Weights of a small GPT-style language model, trained from scratch on English Wikipedia.
Size: 10 layers, 6 heads of 32, MLP 768 GELU, vocabulary 2048.
Architecture: LayerNorm before each block, learned positions, no biases in attention or MLP, tied embeddings.
Training: a variant of SOAP for these matrices, 149M tokens.
Each number is 50 + 15 x the weight over its row's rms, rounded and kept within 0 to 99. Layers, rows and columns count from 0. The size before them is the row's rms in percent of the matrix's.

# v: layer 4 attention value, 192x192, rms 0.0472, rows 122-127, columns 0-63
# o: layer 4 attention output (transposed), 192x192, rms 0.0586, rows 122-127, columns 0-63
# q: layer 4 attention query, 192x192, rms 0.0469, rows 128-146, columns 0-63
# k: layer 4 attention key, 192x192, rms 0.0471, rows 128-145, columns 0-63
v122 084:51 38 70 64 60 49 45 68 33 54 23 62 59 64 91 52 66 56 44 39 51 50 48 38 47 59 66 55 54 45 43 63 62 67 33 38 34 61 67 39 44 48 52 10 41 90 38 53 57 39 34 40 69 51 68 46 43 47 44 77 40 99 42 63
o122 094:49 76 19 31 52 51 43 57 36 49 52 44 55 66 35 35 22 56 50 66 35 52 46 49 59 40 36 42 53 61 67 33 24 48 56 59 69 37 44 61 34 53 52 45 68 16 58 49 25 68 55 70 21 57 35 67 59 52 61 15 66 21 53 34
v123 084:78 69 41 48 77 67 42 59 68 40 36 57 47 34 86 63 24 35 33 66 26 48 39 69 67 42 49 43 34 84 51 66 59 34 34 24 87 36 67 70 52 53 67 46 38 39 51 52 58 38 39 71 72 69 33 47 35 37 61 33 19 81 57 58
o123 092:54 55 59 60 59 43 46 58 27 45 66 43 65 63 33 59 67 72 60 52 45 50 45 46 49 44 45 51 51 46 51 34 17 52 28 59 39 62 51 29 40 41 29 47 58 57 52 63 40 68 48 44 38 30 64 67 56 51 48 75 77 42 67 26
v124 084:47 54 67 49 32 23 56 38 30 63 20 48 71 53 55 66 59 66 60 55 45 52 59 74 71 43 42 30 45 58 74 52 30 56 56 33 53 46 52 36 32 09 72 67 72 37 64 30 47 32 43 64 21 37 43 51 35 69 24 34 59 53 34 62
o124 093:41 32 37 69 72 47 63 58 85 47 60 57 46 36 39 53 60 19 41 44 46 48 44 48 45 71 43 73 59 72 15 64 60 46 50 32 43 58 43 51 65 89 31 45 28 46 44 51 46 58 43 28 66 73 50 45 60 29 57 48 40 55 85 28
v125 089:57 31 58 35 60 49 50 60 48 51 49 28 34 31 25 57 57 37 36 50 59 60 43 55 67 54 19 42 44 37 45 62 35 54 62 57 41 57 56 28 32 62 53 72 39 56 87 45 59 44 15 32 58 63 49 52 66 42 59 35 61 29 42 47
o125 098:29 51 46 60 45 36 41 43 58 41 27 73 59 63 51 63 20 65 35 63 50 36 71 51 41 40 67 38 54 45 55 49 52 39 40 32 42 54 43 58 67 26 55 47 45 60 11 32 53 67 93 55 51 52 65 54 56 56 55 75 35 41 40 36
v126 080:66 32 45 46 41 62 37 55 27 54 68 52 49 56 36 27 29 58 10 70 58 81 37 67 26 34 59 46 49 25 51 51 63 48 34 68 64 76 35 29 56 68 47 59 35 52 55 45 54 75 53 35 71 60 53 35 56 53 18 47 47 49 43 25
o126 092:50 79 70 36 45 16 66 32 48 48 28 47 27 62 61 50 35 47 77 32 43 25 59 42 61 70 34 67 56 72 62 62 59 39 63 62 31 48 74 46 41 63 36 68 68 45 36 64 56 25 69 26 37 35 55 74 54 53 68 53 43 62 61 82
v127 084:59 41 23 42 51 73 32 24 66 39 08 21 66 50 49 67 63 53 56 52 35 43 31 72 73 42 61 73 32 41 43 66 43 30 60 24 54 33 55 60 35 58 63 26 61 59 23 49 29 32 48 40 52 80 38 58 54 58 69 75 31 62 44 67
o127 109:54 48 59 32 60 34 64 81 59 39 72 94 34 53 65 40 43 41 59 58 71 45 55 17 42 54 65 31 55 67 63 33 58 62 42 80 46 85 44 41 67 35 26 70 41 51 69 64 69 51 30 34 41 36 63 49 55 41 62 67 69 45 39 36
q128 067:72 79 32 50 52 61 43 57 56 69 35 32 54 39 52 71 67 26 35 70 72 60 63 35 50 48 51 30 68 54 16 53 41 41 44 31 70 63 56 40 61 66 45 61 53 37 15 51 41 59 60 30 73 18 28 56 23 47 39 37 42 56 29 43
k128 075:64 47 50 60 36 49 69 75 37 57 62 45 51 33 29 25 53 64 54 59 39 65 55 49 57 30 44 54 55 65 43 39 54 63 42 48 68 38 39 39 45 57 56 32 46 67 52 51 62 51 53 36 50 35 48 63 62 49 47 79 38 83 44 71
q129 069:73 34 49 32 40 58 30 45 47 30 39 83 44 34 39 49 63 33 46 64 37 31 55 39 73 48 51 62 46 17 56 40 49 63 54 41 40 49 39 36 60 27 49 60 48 75 22 79 23 63 54 73 31 64 34 55 63 43 48 45 41 50 59 31
k129 081:87 61 38 55 41 69 77 76 57 57 38 30 57 46 41 36 53 38 42 41 19 60 55 46 65 49 37 51 64 58 84 27 63 34 36 62 71 05 24 28 54 35 58 55 48 60 30 46 39 36 60 40 68 34 75 49 55 48 58 60 55 59 36 59
q130 077:39 58 68 37 39 56 75 58 53 18 55 42 44 37 75 57 58 56 53 37 63 81 58 51 45 53 48 74 69 54 30 44 24 58 63 42 45 67 52 56 67 70 76 74 54 59 45 50 47 55 37 37 75 34 27 32 51 64 53 46 22 34 42 73
k130 082:25 55 57 28 53 60 32 50 66 56 54 44 46 41 53 52 42 53 38 66 64 23 41 54 48 96 61 70 40 33 53 51 43 51 79 57 36 44 03 50 49 68 58 65 92 50 69 41 49 83 40 56 34 73 41 40 38 31 53 47 54 57 39 44
q131 070:77 59 86 31 70 58 45 68 62 53 55 54 44 54 38 53 49 61 70 42 51 55 18 45 38 50 48 58 35 63 41 56 43 68 27 34 47 59 50 75 41 59 46 47 63 57 47 65 21 18 62 68 37 75 44 61 25 66 82 61 34 45 56 27
k131 082:20 54 46 32 40 48 34 69 43 59 70 45 25 71 45 70 35 73 57 72 13 47 59 58 55 35 29 64 71 57 65 56 44 66 45 57 51 75 30 70 45 60 73 52 37 75 66 78 50 65 52 58 63 25 30 39 50 59 33 56 52 38 65 60
q132 072:56 32 48 44 53 60 63 68 29 46 44 53 65 52 55 62 32 87 71 36 61 48 44 49 34 44 62 51 50 53 63 34 65 14 52 36 36 60 67 43 29 42 60 28 51 18 24 65 63 40 75 49 53 60 46 41 50 49 55 61 41 65 57 77
k132 077:63 56 20 45 82 74 58 54 53 83 47 64 34 43 42 89 43 69 21 51 51 46 55 56 55 49 48 48 50 71 55 24 68 29 61 68 41 51 56 64 40 50 50 36 29 31 58 44 69 45 49 45 53 36 45 39 44 86 53 39 42 46 68 63
q133 068:36 68 22 70 52 20 65 56 26 95 74 34 26 31 71 40 44 63 61 48 47 49 32 52 41 43 57 34 58 60 49 35 47 19 48 62 40 50 57 28 55 49 52 81 68 46 41 49 60 04 52 42 58 25 59 39 66 48 31 65 77 63 55 56
k133 082:15 48 66 46 37 40 40 28 52 73 53 48 31 35 64 40 39 62 54 41 43 35 37 55 49 59 49 76 42 60 61 86 45 16 49 35 57 66 69 48 47 61 69 48 51 64 53 77 62 20 32 36 57 40 57 71 31 73 45 38 23 40 55 25
q134 069:31 23 59 63 30 80 58 57 60 62 57 70 65 33 53 55 44 51 46 37 31 41 39 81 48 52 72 31 53 69 33 41 30 38 48 53 44 70 44 63 46 67 48 66 28 75 71 31 44 63 51 51 32 52 40 76 53 51 65 55 59 46 53 33
k134 077:28 38 47 49 41 51 50 65 43 43 59 26 37 38 76 48 41 42 37 59 55 65 75 69 57 57 46 68 24 46 50 19 49 56 63 51 72 77 58 61 40 34 26 58 34 39 34 29 59 28 33 53 45 54 48 72 34 61 22 50 70 49 37 31
q135 072:52 59 38 60 70 83 41 26 45 56 68 16 53 37 56 24 54 61 48 24 72 50 53 50 28 41 53 64 38 55 59 68 32 45 71 43 70 53 18 44 35 38 46 53 24 34 47 34 90 56 46 44 45 44 40 51 53 68 28 44 51 49 43 47
k135 076:37 62 48 51 51 81 43 39 56 40 77 21 55 42 46 30 59 49 29 44 63 47 61 60 33 56 59 66 48 55 36 41 78 49 65 46 59 44 37 28 62 45 35 55 54 25 57 49 58 54 54 48 51 61 52 59 45 62 49 67 70 77 52 65
q136 075:47 56 74 35 49 24 38 59 32 42 32 51 28 61 43 50 62 60 46 65 39 52 41 59 53 76 46 65 37 43 56 83 68 60 19 70 67 58 35 58 46 42 66 66 61 66 58 66 57 57 63 45 71 45 44 30 46 55 20 15 31 23 58 65
k136 092:73 48 36 52 54 41 32 61 66 52 28 76 53 56 41 54 37 51 60 73 38 64 56 27 31 51 38 44 63 59 46 49 55 65 42 80 53 42 52 50 46 55 60 32 43 51 30 58 40 73 54 50 62 33 52 25 67 26 68 49 41 23 71 38
q137 070:72 72 52 39 34 59 72 55 53 51 59 41 49 51 68 50 77 67 41 52 49 23 73 63 76 59 41 44 56 82 37 67 36 29 45 57 60 47 47 47 61 51 46 64 57 78 46 67 70 48 48 36 67 71 59 61 35 50 38 63 40 32 48 39
k137 083:73 25 47 39 55 31 53 44 56 34 48 72 66 64 63 40 53 32 52 62 59 52 56 14 49 22 29 53 56 57 38 68 83 47 33 41 63 67 88 49 52 34 27 69 72 65 49 87 59 60 54 71 29 49 59 70 68 59 67 60 64 48 47 56
q138 074:29 66 47 61 42 62 52 49 45 40 47 47 47 63 44 22 29 63 65 42 58 55 67 44 29 64 33 54 40 54 50 32 36 41 64 43 52 41 61 30 64 48 44 63 78 52 16 35 42 32 48 39 33 70 40 49 59 52 78 62 26 48 50 59
k138 089:47 43 38 62 46 71 49 52 34 57 57 38 37 52 56 14 51 45 57 83 64 37 38 55 72 58 68 66 52 34 36 58 49 38 62 48 30 54 82 37 49 49 41 30 37 71 51 77 63 38 35 72 47 72 63 80 51 72 42 45 64 44 79 45
q139 063:66 48 31 43 59 30 54 57 18 34 53 57 44 75 38 52 55 76 53 31 87 57 38 55 43 35 35 66 37 41 62 46 44 51 63 27 49 67 32 55 67 81 50 58 12 34 21 36 64 47 58 34 63 66 56 73 51 28 47 33 58 57 66 45
k139 072:62 44 78 57 27 40 54 22 66 31 43 15 44 71 41 49 17 48 32 53 34 52 66 43 87 57 46 41 36 53 36 15 58 43 43 58 40 49 48 40 46 27 42 53 39 39 53 59 48 67 37 38 30 24 46 68 51 40 65 63 59 64 46 57
q140 074:58 43 48 56 52 65 31 65 73 45 32 57 70 43 26 49 43 53 58 47 34 66 63 52 48 64 50 45 66 28 45 58 43 72 43 56 67 48 42 49 40 61 44 57 14 63 46 41 34 54 80 52 48 43 33 50 75 48 77 46 64 56 15 44
k140 075:39 56 49 76 61 79 56 72 56 45 45 48 50 55 34 31 46 64 62 64 26 54 44 47 79 31 50 54 20 64 46 42 47 63 80 36 38 41 34 73 41 60 46 41 84 39 60 42 36 44 20 42 26 52 34 61 41 41 49 51 47 59 47 75
q141 076:59 47 40 26 38 75 70 30 52 76 56 60 37 29 68 50 46 29 16 38 54 40 46 42 53 66 62 38 61 61 51 52 50 17 39 66 36 46 52 53 35 50 82 82 36 54 48 93 68 54 31 77 24 53 39 14 32 81 41 43 46 50 37 56
k141 089:55 50 47 37 44 78 13 56 46 59 45 44 53 52 35 27 44 66 36 44 47 42 50 46 34 43 39 65 38 55 80 27 65 45 44 38 36 60 62 45 51 65 36 72 42 74 24 68 45 53 40 69 64 27 72 49 43 71 37 49 45 70 48 37
q142 069:68 48 48 48 65 23 39 49 52 62 43 76 51 49 41 58 24 32 80 39 63 36 28 56 82 29 60 35 44 54 85 36 35 63 68 45 34 50 62 43 39 45 31 57 68 33 68 77 38 62 58 91 45 38 72 57 69 48 36 48 65 55 29 57
k142 082:65 52 35 54 69 51 38 46 59 61 24 40 20 48 30 57 66 73 44 52 37 30 51 36 45 15 42 23 68 43 72 43 59 55 35 61 65 42 48 59 55 67 70 61 53 70 51 86 64 40 47 45 57 33 42 19 41 32 81 37 36 50 45 44
q143 076:82 61 53 77 42 15 33 38 60 67 40 30 79 69 51 48 57 37 63 58 50 43 62 49 33 54 58 44 48 44 52 58 43 73 30 56 22 26 39 68 22 50 48 51 55 43 64 40 79 67 50 69 36 38 59 48 46 22 89 46 41 42 62 46
k143 086:51 75 40 80 53 26 45 46 66 56 42 51 62 69 28 62 46 36 42 12 45 59 48 43 52 37 21 49 42 48 32 19 42 67 58 62 33 59 60 47 53 49 48 42 67 48 48 47 39 34 81 60 77 45 42 56 63 42 61 41 56 58 42 65
q144 070:45 60 57 39 51 42 65 22 51 38 69 52 52 66 39 43 34 78 43 64 61 49 36 38 44 46 42 21 73 39 48 58 73 56 48 66 41 60 41 55 50 63 49 43 51 57 75 31 74 41 67 38 49 75 43 25 33 52 34 56 54 30 67 69
k144 079:56 42 72 45 85 50 66 29 64 67 56 77 60 53 62 88 57 55 60 66 54 70 39 51 17 83 21 41 47 71 36 67 50 45 44 47 64 49 53 49 61 36 32 65 68 33 70 33 55 42 56 57 47 36 59 45 56 70 39 54 47 35 32 42
q145 070:50 32 48 37 43 64 55 42 54 24 82 24 57 32 37 51 69 63 46 41 46 29 49 43 41 45 51 62 37 62 58 64 58 41 75 44 56 53 49 62 68 37 41 39 32 27 41 25 74 25 30 36 18 46 68 30 30 48 60 58 71 34 56 42
k145 077:43 61 29 36 73 47 63 29 58 32 75 44 67 41 63 78 71 31 56 39 71 58 54 25 27 50 64 56 47 50 52 35 43 62 72 52 82 72 48 58 53 52 32 62 20 17 65 42 35 66 57 36 46 54 39 72 62 63 24 20 48 47 39 22
q146 077:94 46 58 44 42 40 71 89 62 35 27 37 37 48 49 55 41 39 81 30 43 28 50 43 71 40 23 52 67 51 64 39 69 60 34 64 50 45 37 46 30 39 26 49 26 38 51 40 43 70 60 67 67 57 68 57 75 32 45 57 67 52 40 59